From a checkpoint of a small transformer trained on Wikipedia: MLP 384 GELU, LayerNorm before each block.
Each number is 50 + 10 x the weight over its row's rms, rounded and kept within 0 to 99. Layers, rows and columns count from 0. The size before them is the row's rms in percent of the matrix's.

# layer 8 MLP up, 384x96, rms 0.244, rows 301-373, columns 0-95
095:52 44 47 43 72 43 44 60 57 52 45 56 49 42 49 56 45 45 43 57 51 43 30 61 51 64 67 40 58 32 53 44 53 50 33 55 39 62 40 45 50 56 62 41 71 40 65 43 56 52 44 44 69 46 37 47 42 48 51 32 69 46 37 55 34 49 58 63 56 55 63 61 57 44 32 61 45 62 57 47 39 66 45 55 53 71 36 59 57 53 38 33 56 62 49 57
103:42 43 48 28 52 55 80 52 43 52 41 48 34 47 57 48 53 46 33 32 49 54 44 40 47 55 42 52 64 55 73 39 45 36 46 55 61 56 54 42 43 50 41 54 55 54 51 72 49 61 60 61 27 48 60 41 44 35 61 33 31 47 61 47 56 73 47 43 48 49 44 48 48 44 62 34 44 35 65 57 54 58 57 52 60 56 43 54 41 47 65 54 44 43 55 51
091:50 53 42 44 48 59 46 47 48 62 51 53 46 49 57 41 56 42 65 68 55 74 48 61 51 57 44 52 62 35 66 44 44 35 44 52 58 69 37 43 46 41 54 38 40 44 52 55 32 53 50 56 45 39 68 56 43 51 60 46 25 52 51 55 60 63 74 49 39 47 52 49 34 44 40 47 74 70 45 60 44 66 50 54 53 45 31 44 54 38 55 35 53 57 40 57
102:52 45 64 52 49 36 60 46 54 45 54 65 52 50 58 43 65 39 32 33 61 53 39 48 48 40 55 66 44 56 69 44 51 57 44 48 38 35 53 42 45 55 49 63 72 41 59 54 71 68 56 55 54 30 46 28 51 48 56 56 47 67 42 45 61 45 50 38 51 44 53 43 62 34 48 61 55 53 58 49 45 40 75 35 42 36 43 58 44 49 62 58 49 43 64 45
103:37 33 60 36 59 35 54 56 53 44 46 65 53 51 47 57 44 47 51 37 58 49 43 68 26 64 58 52 51 46 55 60 49 48 48 57 69 58 34 63 54 41 54 51 47 57 46 63 44 56 36 68 43 51 62 65 58 48 76 40 33 60 51 52 47 52 48 46 55 40 56 40 31 52 51 37 37 30 47 51 54 40 44 61 47 44 52 51 77 49 36 62 43 53 46 63
107:44 57 54 54 46 49 50 62 50 59 59 53 38 56 34 40 42 57 31 62 36 64 51 30 69 40 52 52 60 59 51 32 50 48 41 52 54 60 36 48 47 59 53 51 43 48 34 37 73 65 44 28 49 58 50 51 42 39 58 46 41 49 49 70 49 59 44 41 60 58 41 37 62 33 49 56 48 49 67 64 53 54 46 56 56 32 56 43 59 50 60 47 39 69 36 63
103:50 47 55 40 48 49 58 63 74 42 60 53 54 58 27 43 47 51 48 56 31 45 29 50 56 34 58 49 43 22 57 46 46 51 48 57 33 50 58 40 32 67 43 54 59 51 44 48 48 44 55 49 60 53 55 66 56 55 51 53 50 57 43 57 45 62 39 64 48 44 48 53 51 65 74 37 59 57 34 30 41 42 66 44 55 44 56 53 29 47 62 60 44 54 45 59
112:49 55 63 39 55 36 52 59 41 29 64 56 51 54 50 55 35 49 63 58 32 76 39 44 54 59 52 42 45 52 37 41 52 43 55 40 61 51 49 43 39 56 58 47 48 25 42 44 39 40 47 60 54 58 49 43 57 35 50 52 64 48 37 61 49 45 40 63 83 52 39 52 46 63 37 57 63 52 56 56 45 49 67 59 50 63 50 69 37 52 38 53 47 57 45 55
100:45 52 47 46 72 57 49 48 55 49 39 54 54 44 38 37 70 62 55 51 57 57 43 58 46 46 51 53 48 44 44 76 67 51 61 48 38 56 57 40 54 47 69 59 46 47 53 62 28 59 59 32 33 41 41 39 31 62 51 49 27 34 48 62 50 42 55 47 36 34 39 40 50 44 46 53 34 45 53 35 66 46 54 60 50 49 58 52 54 38 57 65 38 59 49 53
103:44 49 52 38 41 65 57 62 39 55 42 54 61 54 74 54 56 44 55 63 35 37 47 55 44 44 57 46 61 38 41 65 38 49 42 46 40 46 45 52 47 42 58 65 55 44 53 24 60 47 35 67 40 57 70 45 55 49 44 50 63 48 44 48 48 64 59 75 51 45 56 39 65 58 38 34 49 54 54 48 45 32 56 52 59 49 42 54 43 41 54 61 55 45 39 79
098:60 47 56 58 70 47 34 57 58 66 53 47 53 46 57 53 51 55 43 46 35 54 65 57 50 56 60 55 59 71 50 58 39 53 44 57 49 43 52 55 36 52 59 28 60 35 45 38 62 38 53 38 35 65 58 44 46 58 47 44 52 33 45 48 52 38 51 65 53 43 63 55 47 41 30 65 56 49 59 51 46 56 62 40 47 38 64 33 39 59 50 35 62 61 23 57
095:51 45 55 44 67 38 49 42 40 68 52 56 70 67 35 58 60 61 46 47 44 47 47 48 59 38 43 67 56 48 47 44 26 64 42 39 47 50 53 35 60 45 59 45 56 52 36 50 50 36 44 53 48 68 51 56 49 61 56 43 66 32 56 36 28 56 59 53 54 58 48 66 55 51 56 82 65 52 56 40 49 70 46 50 41 55 59 48 50 54 44 53 31 50 55 54
090:50 55 55 64 56 41 41 70 48 41 53 39 49 60 51 59 58 34 62 48 59 64 59 52 54 51 38 50 43 62 55 63 66 62 61 47 38 37 58 57 52 56 36 33 53 58 45 46 50 41 60 53 38 34 36 48 36 40 76 42 43 56 52 69 54 37 68 34 50 54 60 62 51 56 56 52 53 52 50 52 35 51 59 45 54 37 52 53 51 54 20 54 40 35 44 62
112:57 44 51 28 63 39 45 51 50 54 29 53 72 40 49 54 31 50 56 52 46 57 37 35 53 54 64 36 55 52 55 37 61 57 36 53 58 54 52 29 67 65 46 56 54 60 43 59 50 63 70 44 57 47 52 57 37 48 47 46 52 53 46 58 29 51 61 42 63 40 44 57 36 43 43 68 52 42 37 35 59 59 61 56 51 59 55 55 31 46 38 51 63 40 55 63
103:51 53 65 45 55 50 65 53 50 49 61 36 63 33 59 44 52 45 54 55 56 52 51 56 49 40 73 44 60 47 60 64 38 38 67 45 51 33 46 27 68 35 62 66 57 45 58 60 46 55 43 57 48 40 38 64 35 36 42 51 49 43 64 50 53 70 46 53 44 48 71 42 51 43 60 63 61 45 53 57 49 51 55 46 55 46 41 30 44 45 61 53 43 54 53 74
101:45 42 59 55 58 67 64 57 63 64 57 67 46 50 57 46 60 49 55 59 40 27 47 45 52 42 52 48 50 56 43 47 39 51 54 53 47 50 41 47 68 33 42 51 49 48 56 73 62 64 52 57 66 54 38 54 34 52 46 63 33 47 53 69 29 62 30 63 63 55 70 37 41 49 42 51 43 27 50 54 41 45 53 37 56 37 37 42 44 50 55 48 51 41 58 50
108:56 51 51 48 61 60 47 67 40 45 47 40 53 45 59 47 65 55 35 64 36 55 35 30 42 48 52 34 50 42 50 39 57 65 37 56 46 61 47 49 27 49 67 48 76 52 54 47 55 34 52 56 62 25 57 47 48 60 38 58 52 49 55 50 57 38 47 67 59 38 50 49 44 54 53 56 38 68 46 44 60 55 68 27 58 34 51 48 40 56 50 58 43 44 59 58
098:39 38 56 57 51 56 58 47 60 53 16 51 48 45 55 54 63 47 72 34 62 48 44 39 47 44 58 56 55 42 56 56 55 48 42 42 42 49 51 58 47 47 59 52 48 44 58 39 61 42 41 67 50 62 47 47 63 42 62 50 72 45 58 41 35 53 47 53 47 48 54 50 67 22 34 61 49 62 54 63 64 42 48 63 34 25 47 49 41 40 67 56 45 52 48 55
105:52 48 55 40 55 52 64 41 45 37 38 46 76 51 70 56 32 60 37 37 34 53 52 59 42 47 36 42 57 59 49 48 67 45 35 73 48 49 51 54 42 64 71 37 51 48 36 52 42 59 61 55 27 37 55 55 44 51 39 42 49 55 52 61 57 65 63 47 59 56 35 47 53 60 54 36 46 34 43 53 39 57 51 59 44 60 50 59 46 42 58 53 32 61 44 51
086:71 55 55 49 43 61 47 54 64 64 49 42 52 40 51 57 40 44 57 71 49 50 33 36 41 46 51 67 60 47 42 46 56 45 61 59 51 48 64 57 46 46 46 41 58 36 64 62 67 61 35 64 57 53 68 29 46 41 56 48 60 59 59 41 56 48 54 52 40 40 47 27 40 42 38 62 49 49 61 46 55 52 55 33 43 38 49 56 61 50 38 41 53 44 53 21
095:45 55 63 48 41 57 52 56 53 49 49 58 30 49 67 48 53 57 68 63 45 39 49 49 72 45 43 35 50 41 61 42 41 60 64 40 35 41 53 39 27 55 35 44 54 49 60 44 46 32 35 71 32 66 44 52 52 46 57 53 48 59 59 48 41 56 58 57 45 45 43 46 58 62 51 56 56 39 34 60 58 50 45 41 59 31 38 32 41 39 48 49 49 62 66 41
102:47 71 74 45 52 43 48 61 35 34 51 26 54 58 58 66 55 47 56 74 50 65 55 46 36 44 44 64 62 55 44 34 48 39 53 52 55 64 64 52 38 61 53 54 43 44 52 38 43 49 47 62 43 38 42 41 65 50 38 59 54 65 36 49 34 43 46 51 48 44 31 42 56 43 48 64 42 54 40 49 35 51 44 56 58 55 45 49 67 47 33 38 45 52 40 42
124:61 63 49 38 49 65 24 53 41 63 65 56 47 57 38 55 75 38 45 37 48 42 39 61 56 56 63 46 55 67 41 60 67 43 61 61 33 60 48 53 36 58 70 39 41 38 45 59 38 45 59 55 50 54 43 42 30 40 67 39 52 45 47 57 62 54 37 45 57 60 43 51 53 41 54 57 49 59 46 46 58 35 56 51 41 53 51 60 43 60 45 51 62 58 51 65
094:59 49 46 52 47 54 35 58 47 53 65 50 61 42 46 78 50 28 55 44 41 40 44 61 58 44 58 42 54 48 49 43 48 31 50 53 48 52 60 40 47 62 60 30 44 40 57 61 54 36 54 50 67 37 26 56 65 49 52 59 62 52 57 50 57 52 50 51 46 50 47 42 30 47 59 38 41 63 35 68 54 68 66 48 52 41 50 61 36 60 40 48 65 55 32 46
120:63 38 35 42 45 23 57 58 57 58 76 44 44 64 53 59 60 41 48 46 40 44 48 75 48 65 49 53 42 76 48 51 62 44 39 61 47 40 57 40 57 47 52 27 43 53 59 58 53 41 42 51 52 56 47 41 39 58 53 51 55 48 53 66 48 44 50 30 51 46 39 48 50 53 62 44 52 47 45 61 43 55 52 63 23 46 44 40 56 73 45 50 59 47 41 42
100:50 36 54 59 42 41 48 65 53 46 50 51 41 51 49 74 67 66 55 42 63 71 50 60 45 54 59 45 41 48 50 60 41 63 42 48 45 38 44 26 51 56 45 39 31 38 34 55 26 44 63 43 57 55 43 45 59 46 53 73 50 57 41 40 54 56 62 71 68 53 45 49 53 55 53 44 52 51 44 49 73 44 31 54 55 56 50 57 60 47 59 50 56 55 67 49
108:51 63 49 51 56 39 43 59 68 34 57 62 32 64 54 60 27 50 68 56 49 53 56 47 60 60 55 47 51 51 46 33 56 48 67 37 55 45 56 60 56 50 59 29 51 38 45 68 47 56 59 40 53 48 44 51 32 47 61 69 44 48 47 48 43 49 60 53 41 43 55 50 50 46 71 45 61 49 48 67 39 41 47 28 46 35 43 64 43 54 60 71 57 38 38 40
095:65 40 56 55 68 43 61 54 33 62 58 61 40 68 61 46 53 32 53 39 43 53 51 48 65 46 46 59 51 37 56 51 67 51 49 56 51 42 66 55 46 39 57 38 50 50 62 56 29 30 61 66 53 48 41 42 45 56 55 54 48 58 65 41 31 35 52 54 58 25 41 54 45 69 59 42 39 57 39 50 44 51 38 48 39 57 47 69 39 48 63 53 59 60 54 55
116:43 54 55 46 50 39 22 42 40 71 57 37 49 57 48 57 62 48 38 46 49 70 44 55 46 48 69 50 44 52 43 52 33 54 57 66 56 47 33 44 41 30 49 43 46 68 56 71 45 44 46 59 67 68 52 48 55 51 43 45 53 52 37 57 23 56 43 47 60 41 60 63 53 64 53 46 44 44 54 31 49 45 54 45 46 69 60 47 63 42 47 38 46 47 50 41
097:38 54 51 67 48 47 52 48 50 59 49 37 68 45 66 57 66 47 45 57 41 48 48 49 54 57 43 53 54 31 57 26 54 51 48 44 63 51 41 43 44 55 69 45 58 56 54 47 48 36 42 58 47 29 55 44 53 51 38 43 53 37 53 64 39 40 63 49 43 49 55 55 51 49 59 64 44 25 46 46 49 54 52 44 50 45 31 45 73 23 65 70 62 65 54 51
087:55 37 46 36 65 35 52 51 47 70 62 51 50 64 52 67 45 56 44 31 50 41 56 43 62 43 73 66 56 42 48 53 54 28 51 34 52 58 56 61 48 33 61 35 62 38 39 56 34 60 50 47 60 48 44 54 43 33 46 54 58 54 67 40 51 52 51 63 45 54 33 55 49 44 43 52 44 48 31 61 53 34 55 52 48 51 56 56 41 47 50 33 32 32 56 54
109:55 77 71 44 59 42 49 66 44 44 44 51 59 46 41 68 47 60 30 51 53 50 44 53 45 63 52 58 42 61 50 42 43 43 72 55 52 71 63 41 39 36 42 43 60 37 52 58 56 52 41 54 54 57 44 39 76 54 54 44 62 56 49 51 36 50 30 53 47 31 65 54 58 46 39 53 58 44 52 48 43 52 35 55 39 41 55 39 48 48 53 57 53 67 68 46
098:33 46 39 57 61 45 39 53 56 47 59 49 58 61 40 33 33 42 48 57 62 53 60 53 28 51 65 49 51 42 48 48 63 34 62 38 66 54 51 46 52 46 65 45 44 56 56 58 42 67 34 64 65 56 50 21 57 39 71 42 42 45 55 43 54 39 46 63 51 32 43 45 62 46 51 58 55 41 50 51 42 52 28 49 46 48 52 56 62 57 56 35 61 40 42 43
097:47 50 55 48 60 55 53 55 55 48 53 51 46 68 42 51 61 42 62 54 38 36 45 36 48 53 57 51 25 72 42 65 40 48 47 46 41 55 46 48 67 52 48 64 63 35 49 44 65 39 60 47 58 38 38 43 56 56 46 37 55 43 48 43 34 57 36 55 59 53 48 40 64 54 44 66 56 36 47 54 54 68 65 59 41 42 81 60 62 30 60 50 59 48 40 47
094:57 39 47 60 67 53 72 54 49 44 39 42 30 49 43 66 42 62 62 52 62 53 52 58 56 61 47 60 55 62 54 66 55 45 71 26 59 54 57 36 55 58 54 48 55 54 44 54 35 68 34 31 58 47 36 40 51 64 63 68 43 47 52 55 40 55 69 36 44 48 41 42 39 43 57 61 48 23 44 48 51 43 49 58 59 47 46 55 44 44 56 51 52 51 43 43
101:39 56 46 58 46 59 42 54 53 60 58 38 67 66 67 50 75 51 58 50 60 30 45 51 46 48 47 42 51 36 51 58 51 44 42 48 34 66 41 44 82 56 54 44 66 57 53 43 42 53 44 53 54 50 54 42 68 63 63 36 47 40 43 50 44 51 52 69 51 41 57 50 62 49 54 52 50 43 70 31 43 55 25 53 49 47 56 43 60 31 42 58 59 55 43 49
102:51 48 52 57 54 43 45 50 62 56 56 39 45 42 44 52 47 65 37 51 48 26 21 35 41 45 52 55 39 48 62 57 51 45 57 48 53 32 32 59 56 52 60 54 45 47 51 36 40 55 53 48 51 45 26 66 59 48 53 52 41 53 42 63 70 46 46 58 32 52 55 48 55 58 33 56 61 45 57 38 37 39 50 75 48 48 63 56 64 61 59 61 36 58 48 69
095:55 41 48 52 51 52 52 71 55 41 48 39 47 55 46 41 43 63 38 54 40 14 48 42 43 56 40 58 64 51 42 36 44 51 48 52 67 57 40 47 53 39 37 54 42 46 51 60 39 60 49 57 43 51 38 59 51 50 46 28 49 35 58 44 51 49 42 49 61 41 47 52 44 69 67 60 26 47 35 45 50 61 49 47 36 46 64 76 42 61 57 50 48 56 44 68
125:39 73 61 72 59 45 65 59 76 39 52 56 62 38 59 48 65 61 49 36 42 38 41 39 46 41 60 64 57 42 51 54 63 51 38 50 49 39 42 62 75 48 57 28 39 44 37 56 59 55 55 45 61 58 41 64 49 35 60 32 41 55 49 47 52 48 68 42 44 50 56 38 43 46 52 44 49 39 55 41 46 48 44 60 51 56 56 48 50 64 41 47 63 46 54 61
087:52 51 30 54 46 54 55 29 64 61 77 45 54 60 43 57 55 47 38 43 39 70 62 62 51 56 53 63 61 48 47 48 46 45 43 59 37 41 48 49 45 49 64 40 44 28 30 66 54 60 34 43 50 51 62 50 63 53 42 40 47 45 54 57 59 43 36 43 61 53 46 46 48 49 51 32 66 42 40 44 62 51 62 35 34 47 65 64 52 53 42 61 42 38 36 49
088:54 46 56 60 38 45 35 45 64 60 46 47 58 35 51 41 44 53 61 42 61 58 38 39 44 42 45 53 56 38 73 53 50 49 39 65 62 54 34 57 38 46 56 48 48 65 34 57 61 43 52 38 70 57 75 34 36 48 67 67 35 56 37 53 47 40 53 53 46 57 58 68 48 48 44 56 70 55 36 59 47 54 46 36 53 51 36 56 61 48 65 44 43 57 50 46
102:50 52 64 46 60 41 54 41 43 70 55 34 43 52 38 34 49 61 53 68 48 51 57 51 36 60 52 77 40 66 50 56 56 53 54 42 50 59 44 35 42 52 40 50 56 39 58 56 73 49 60 37 55 47 64 49 55 49 50 51 48 51 52 68 53 44 56 45 38 41 38 38 56 43 38 32 60 42 52 73 65 40 57 59 50 48 61 65 54 57 51 62 34 62 29 54
110:39 45 47 28 55 68 40 65 42 46 48 57 53 44 56 32 71 35 55 48 43 40 39 56 57 46 69 59 56 63 43 49 50 71 48 37 44 55 50 43 32 40 47 47 48 37 38 49 52 53 54 57 50 36 51 44 37 49 42 54 56 41 57 47 43 53 51 54 34 56 58 54 46 48 55 50 75 48 64 59 31 42 56 50 45 67 50 52 55 60 58 51 38 26 61 75
098:46 53 47 54 76 61 43 56 62 47 53 31 59 44 42 51 46 45 56 51 42 35 63 47 61 54 31 45 44 69 53 44 52 64 44 37 47 37 42 49 57 63 53 76 52 60 38 65 53 66 67 56 76 26 41 51 48 49 50 52 52 54 50 56 64 65 50 51 53 33 57 46 39 45 39 48 50 52 55 42 48 63 55 54 56 37 57 56 40 73 50 50 54 61 46 46
104:40 57 54 47 66 38 49 62 40 50 47 51 51 60 55 36 65 74 51 46 38 66 57 56 57 59 46 42 50 49 57 60 50 45 55 54 53 37 61 55 54 56 68 65 43 54 49 27 44 63 49 50 52 35 39 56 67 45 55 56 56 47 41 59 38 49 52 51 63 53 70 45 26 47 47 70 60 31 50 57 50 49 49 42 57 36 42 43 33 28 47 58 59 58 32 57
109:42 61 45 47 57 44 48 50 63 42 43 44 46 54 46 71 38 42 40 63 59 61 47 44 75 56 49 38 43 49 54 74 63 56 52 68 53 63 47 64 46 53 60 46 65 53 32 55 52 53 54 65 35 44 56 47 57 43 36 42 39 51 28 62 49 53 46 46 48 49 34 38 50 57 42 53 47 47 61 49 47 67 41 59 38 30 50 48 43 68 48 52 54 24 58 54
096:46 59 55 44 31 49 41 31 59 48 34 59 44 62 54 28 55 51 38 47 65 37 69 55 54 60 62 47 57 51 48 51 62 53 48 39 62 62 50 37 59 61 74 39 69 42 37 55 69 48 55 40 51 54 53 50 38 38 48 48 60 39 53 48 32 49 49 53 53 54 45 34 37 55 36 44 60 43 45 62 45 57 67 64 53 43 43 54 35 48 43 61 33 43 58 52
101:45 49 41 33 39 37 42 56 43 60 54 59 43 47 61 62 63 63 66 46 56 74 53 63 64 49 67 61 82 60 55 42 47 52 50 62 56 58 50 52 51 48 53 48 37 38 35 49 32 51 42 44 42 46 53 26 59 49 54 54 62 46 57 38 51 41 47 51 54 54 30 48 47 41 65 58 36 37 44 50 47 68 56 39 46 60 53 49 52 49 29 45 50 44 57 61
116:48 76 62 54 63 52 38 57 46 32 57 47 62 63 45 49 39 33 49 44 52 38 55 57 60 35 31 45 54 56 62 64 66 41 43 59 44 64 64 43 45 52 58 34 73 58 54 50 42 51 48 42 49 53 40 57 50 46 32 41 51 59 43 37 46 56 44 54 48 50 37 43 55 64 42 47 52 43 23 48 26 62 57 50 64 55 61 46 57 55 46 37 51 55 41 49
103:57 48 60 55 55 48 45 47 50 57 41 42 65 54 48 58 58 42 56 48 55 36 65 70 31 55 59 62 53 54 46 57 47 36 41 50 56 40 40 52 61 37 47 33 52 48 40 44 33 61 58 41 57 50 24 56 57 34 33 54 48 52 53 28 43 43 58 55 49 41 58 64 51 17 38 36 50 33 64 59 49 54 45 70 57 48 55 45 53 51 64 52 56 58 55 46
101:40 30 49 49 53 42 63 55 51 29 52 60 49 49 58 30 49 46 62 35 59 62 34 64 43 44 50 61 56 56 49 60 46 46 35 44 35 35 35 49 58 64 39 68 52 45 63 50 42 50 52 38 59 53 44 56 57 53 44 68 58 68 40 54 44 57 51 56 66 52 44 67 42 51 53 73 49 59 36 57 42 45 50 45 64 42 57 50 29 60 49 60 31 53 44 40
102:33 32 43 67 67 58 63 75 58 56 46 55 55 43 49 36 60 46 48 56 39 62 39 49 41 49 39 45 32 49 55 54 57 51 59 55 50 36 68 52 47 32 47 43 49 49 43 37 72 38 42 44 59 43 55 55 35 53 37 56 48 37 34 40 56 59 57 46 58 62 57 34 44 63 49 54 62 32 48 61 39 61 55 49 61 48 44 37 40 50 61 55 40 62 55 41
104:50 54 73 37 61 57 63 56 56 56 65 49 36 42 47 47 61 40 48 49 55 47 45 52 57 55 51 51 47 50 44 42 58 65 48 48 64 50 57 35 55 54 36 39 48 65 36 43 48 49 59 43 70 44 42 57 65 73 44 50 37 30 53 58 32 59 43 48 46 43 51 47 35 70 71 66 67 46 49 29 51 30 56 47 40 50 50 48 58 62 48 56 54 67 43 49
111:35 45 47 57 43 52 44 46 70 44 51 51 48 42 70 55 55 38 48 38 62 38 58 47 45 54 54 62 52 74 52 63 50 66 44 40 32 66 54 30 51 42 35 61 55 60 52 52 49 43 50 50 64 62 71 50 61 53 54 62 53 55 63 51 44 46 45 37 34 46 33 58 32 30 43 49 57 57 60 56 58 70 36 43 64 52 58 56 49 55 47 42 45 69 55 47
100:31 58 42 49 56 32 32 61 47 31 52 57 43 37 52 43 50 57 41 33 56 61 64 55 59 60 58 42 55 42 47 48 38 59 44 63 39 56 49 32 41 59 58 49 31 50 56 61 49 65 51 57 46 47 49 41 46 45 32 60 39 41 59 46 43 58 35 53 64 32 59 55 54 47 62 59 51 31 58 60 50 45 42 55 42 32 58 42 52 54 47 34 67 72 57 46
089:53 47 42 45 56 54 55 47 49 62 31 37 50 46 58 51 48 55 56 46 43 54 50 59 75 60 47 51 68 76 40 63 43 54 43 44 45 48 57 45 49 54 43 66 58 40 34 56 50 48 44 59 24 43 33 45 69 56 53 41 48 43 64 60 52 59 55 28 38 45 44 46 49 58 45 64 62 54 41 41 47 41 40 64 40 28 48 40 43 31 47 59 51 38 67 53
093:42 58 53 43 48 56 44 61 43 52 34 53 48 47 58 37 67 84 31 36 57 53 56 36 63 58 32 59 53 44 56 41 52 63 46 71 51 53 44 39 34 45 44 59 24 40 69 36 58 48 51 61 52 54 54 56 45 57 63 48 45 49 54 60 32 45 50 55 55 52 56 40 45 58 54 44 59 54 68 54 39 35 44 55 44 56 49 46 67 54 51 62 45 61 43 37
115:42 53 45 52 57 46 52 37 60 40 30 56 43 44 54 53 62 51 37 56 41 65 47 63 51 56 53 45 34 41 42 65 43 46 60 47 45 51 47 38 59 50 50 46 26 63 61 37 44 46 42 49 50 50 57 46 58 52 61 55 58 68 48 51 39 51 55 59 37 44 57 69 73 43 43 62 43 19 60 54 36 45 58 43 47 49 70 48 42 63 74 67 57 55 59 42
088:42 61 59 33 59 45 57 39 57 75 59 48 49 44 55 42 45 50 57 63 50 51 48 54 45 43 54 62 45 50 37 52 58 56 53 56 54 55 49 61 34 50 40 43 50 55 25 29 44 26 57 61 46 73 46 38 60 41 44 42 54 43 61 50 56 61 56 51 39 40 50 36 48 58 68 48 51 60 37 63 62 37 65 56 45 58 41 33 61 47 56 52 69 58 53 34
086:50 53 41 49 53 52 31 61 58 53 65 45 44 63 64 40 51 42 51 87 49 57 49 54 40 47 49 44 53 37 69 47 34 46 69 48 41 60 53 55 54 45 49 51 55 48 64 52 60 53 47 50 50 57 35 38 61 48 58 30 46 34 50 38 47 45 45 42 74 51 48 66 56 44 44 61 49 72 50 46 51 59 38 61 40 50 58 39 33 49 40 65 51 52 60 62
112:58 45 60 44 48 57 49 48 66 49 53 47 49 55 82 49 59 47 35 57 47 42 48 50 50 64 56 65 24 41 52 63 52 53 50 41 42 62 52 57 63 55 33 47 51 39 59 69 36 44 38 48 56 53 39 35 42 55 68 56 44 51 53 57 36 48 46 54 35 58 51 47 33 34 77 50 67 62 52 47 56 40 50 45 29 44 51 44 51 47 46 67 43 55 43 58
089:51 58 55 44 59 58 60 49 51 46 46 39 34 38 52 57 59 65 49 59 71 55 55 58 69 44 45 45 48 60 60 43 57 59 33 36 59 44 39 49 44 51 48 48 54 55 36 46 68 46 44 49 46 37 28 66 59 52 54 30 50 50 44 41 42 70 72 52 72 39 44 42 41 52 64 40 45 39 52 43 53 68 43 45 39 68 38 53 68 55 33 48 47 49 48 47
114:44 62 46 42 43 58 32 61 58 59 47 50 44 51 58 35 59 43 45 47 59 61 45 42 45 31 63 62 55 54 38 28 58 44 28 50 53 62 52 42 42 65 55 44 62 72 55 64 55 52 52 47 60 45 71 31 48 46 55 37 55 43 52 52 46 51 50 38 56 42 48 39 59 57 62 31 70 46 40 57 37 49 44 60 39 47 50 45 43 58 46 26 56 68 48 43
103:47 69 56 48 48 42 58 62 65 56 63 44 50 54 45 44 50 51 59 41 39 63 53 52 29 58 57 40 55 60 36 44 42 54 63 59 43 52 59 44 42 52 39 58 45 50 56 43 57 46 56 66 53 55 65 45 43 56 42 41 32 57 65 49 30 42 42 46 51 50 64 22 52 39 51 57 54 40 47 46 66 45 41 51 44 29 27 56 48 57 29 52 49 68 61 34
110:31 55 43 50 60 47 56 38 63 58 68 52 59 42 51 61 63 62 43 52 65 42 43 43 61 35 58 57 70 56 35 61 56 49 50 39 52 43 59 45 50 56 42 59 45 46 51 30 55 51 38 52 71 61 49 69 59 26 69 56 56 26 51 74 56 51 56 41 49 62 43 35 53 63 57 49 54 57 56 46 59 50 60 50 53 48 52 51 60 44 42 35 49 55 63 46
110:53 40 48 54 49 46 43 58 67 55 31 54 41 46 59 56 66 69 46 49 55 50 66 59 38 64 61 45 39 57 38 52 59 40 62 41 56 54 41 37 51 51 42 36 52 59 41 53 49 38 37 41 53 53 43 47 61 38 50 45 23 66 49 50 35 48 57 50 32 44 60 53 56 39 53 44 27 60 46 72 58 50 66 49 55 32 35 57 39 67 50 54 45 42 56 34
102:53 53 49 27 57 46 56 50 43 58 61 60 39 49 62 44 64 52 39 62 36 53 45 35 48 39 57 52 52 44 45 46 50 59 52 58 39 53 50 60 53 51 63 32 66 55 44 39 53 58 46 44 35 60 64 57 59 52 71 59 49 45 45 36 52 60 42 56 57 50 36 55 46 38 64 41 67 61 75 51 53 71 47 67 56 70 50 39 42 63 36 39 34 43 41 41
114:52 50 35 70 80 42 50 42 74 47 57 66 41 41 54 52 50 49 49 59 29 57 53 59 55 52 52 64 31 48 41 59 36 51 54 60 38 37 60 32 50 54 48 46 43 54 48 60 58 40 50 37 51 43 48 46 51 49 46 59 49 25 43 56 41 50 41 59 50 61 63 70 55 33 53 34 41 50 53 47 45 55 62 63 36 48 61 54 52 50 38 60 45 45 31 52
099:53 54 58 48 56 35 72 61 58 63 59 50 47 51 43 29 58 62 56 36 39 55 37 46 47 46 55 42 56 64 52 56 67 51 55 61 61 62 44 47 52 30 56 27 42 49 24 45 55 61 53 37 58 49 49 53 45 47 40 54 48 44 67 47 40 46 55 39 56 58 37 51 58 47 58 40 40 39 71 34 53 66 75 50 43 55 57 46 43 64 46 62 61 50 49 48
123:50 57 53 60 54 47 50 61 51 43 38 51 64 57 65 64 33 55 59 48 52 46 53 47 52 63 62 59 43 60 42 59 45 54 49 63 57 50 49 33 40 40 44 57 44 52 34 56 30 36 47 56 72 53 42 46 35 25 30 58 48 41 46 50 35 66 47 61 48 53 55 46 61 41 36 47 59 34 52 38 59 38 52 65 38 56 47 45 36 69 59 53 74 55 56 58
104:56 83 66 55 57 80 42 57 59 47 55 35 51 34 53 45 52 44 53 55 72 45 51 53 54 50 54 45 35 50 36 57 62 54 60 40 56 57 40 46 44 66 52 54 65 50 39 44 61 55 39 39 60 66 50 54 57 56 33 38 42 49 35 39 56 53 36 43 63 47 58 55 54 48 54 58 53 48 56 41 45 41 65 56 55 55 50 68 42 58 43 47 61 45 35 33
093:39 41 60 44 51 57 49 35 25 65 54 68 63 41 38 57 57 60 32 58 59 44 40 45 57 60 63 51 48 57 36 40 68 75 27 63 48 60 50 56 58 47 39 49 44 61 49 51 49 50 57 49 46 71 50 50 52 59 41 47 50 63 44 53 33 53 41 57 57 38 42 55 55 41 54 58 48 36 46 56 59 48 42 40 34 54 55 42 67 74 38 61 49 55 49 44
089:29 54 50 37 54 49 60 40 59 51 54 43 51 39 65 46 53 35 60 37 40 62 46 42 65 48 40 49 30 51 37 45 65 51 58 47 47 46 62 59 66 48 45 56 40 52 46 67 52 61 48 48 48 64 70 49 54 43 51 52 43 72 43 57 47 44 34 51 52 21 42 52 61 64 46 50 41 48 47 78 45 57 59 49 58 43 46 54 52 56 50 58 52 37 35 72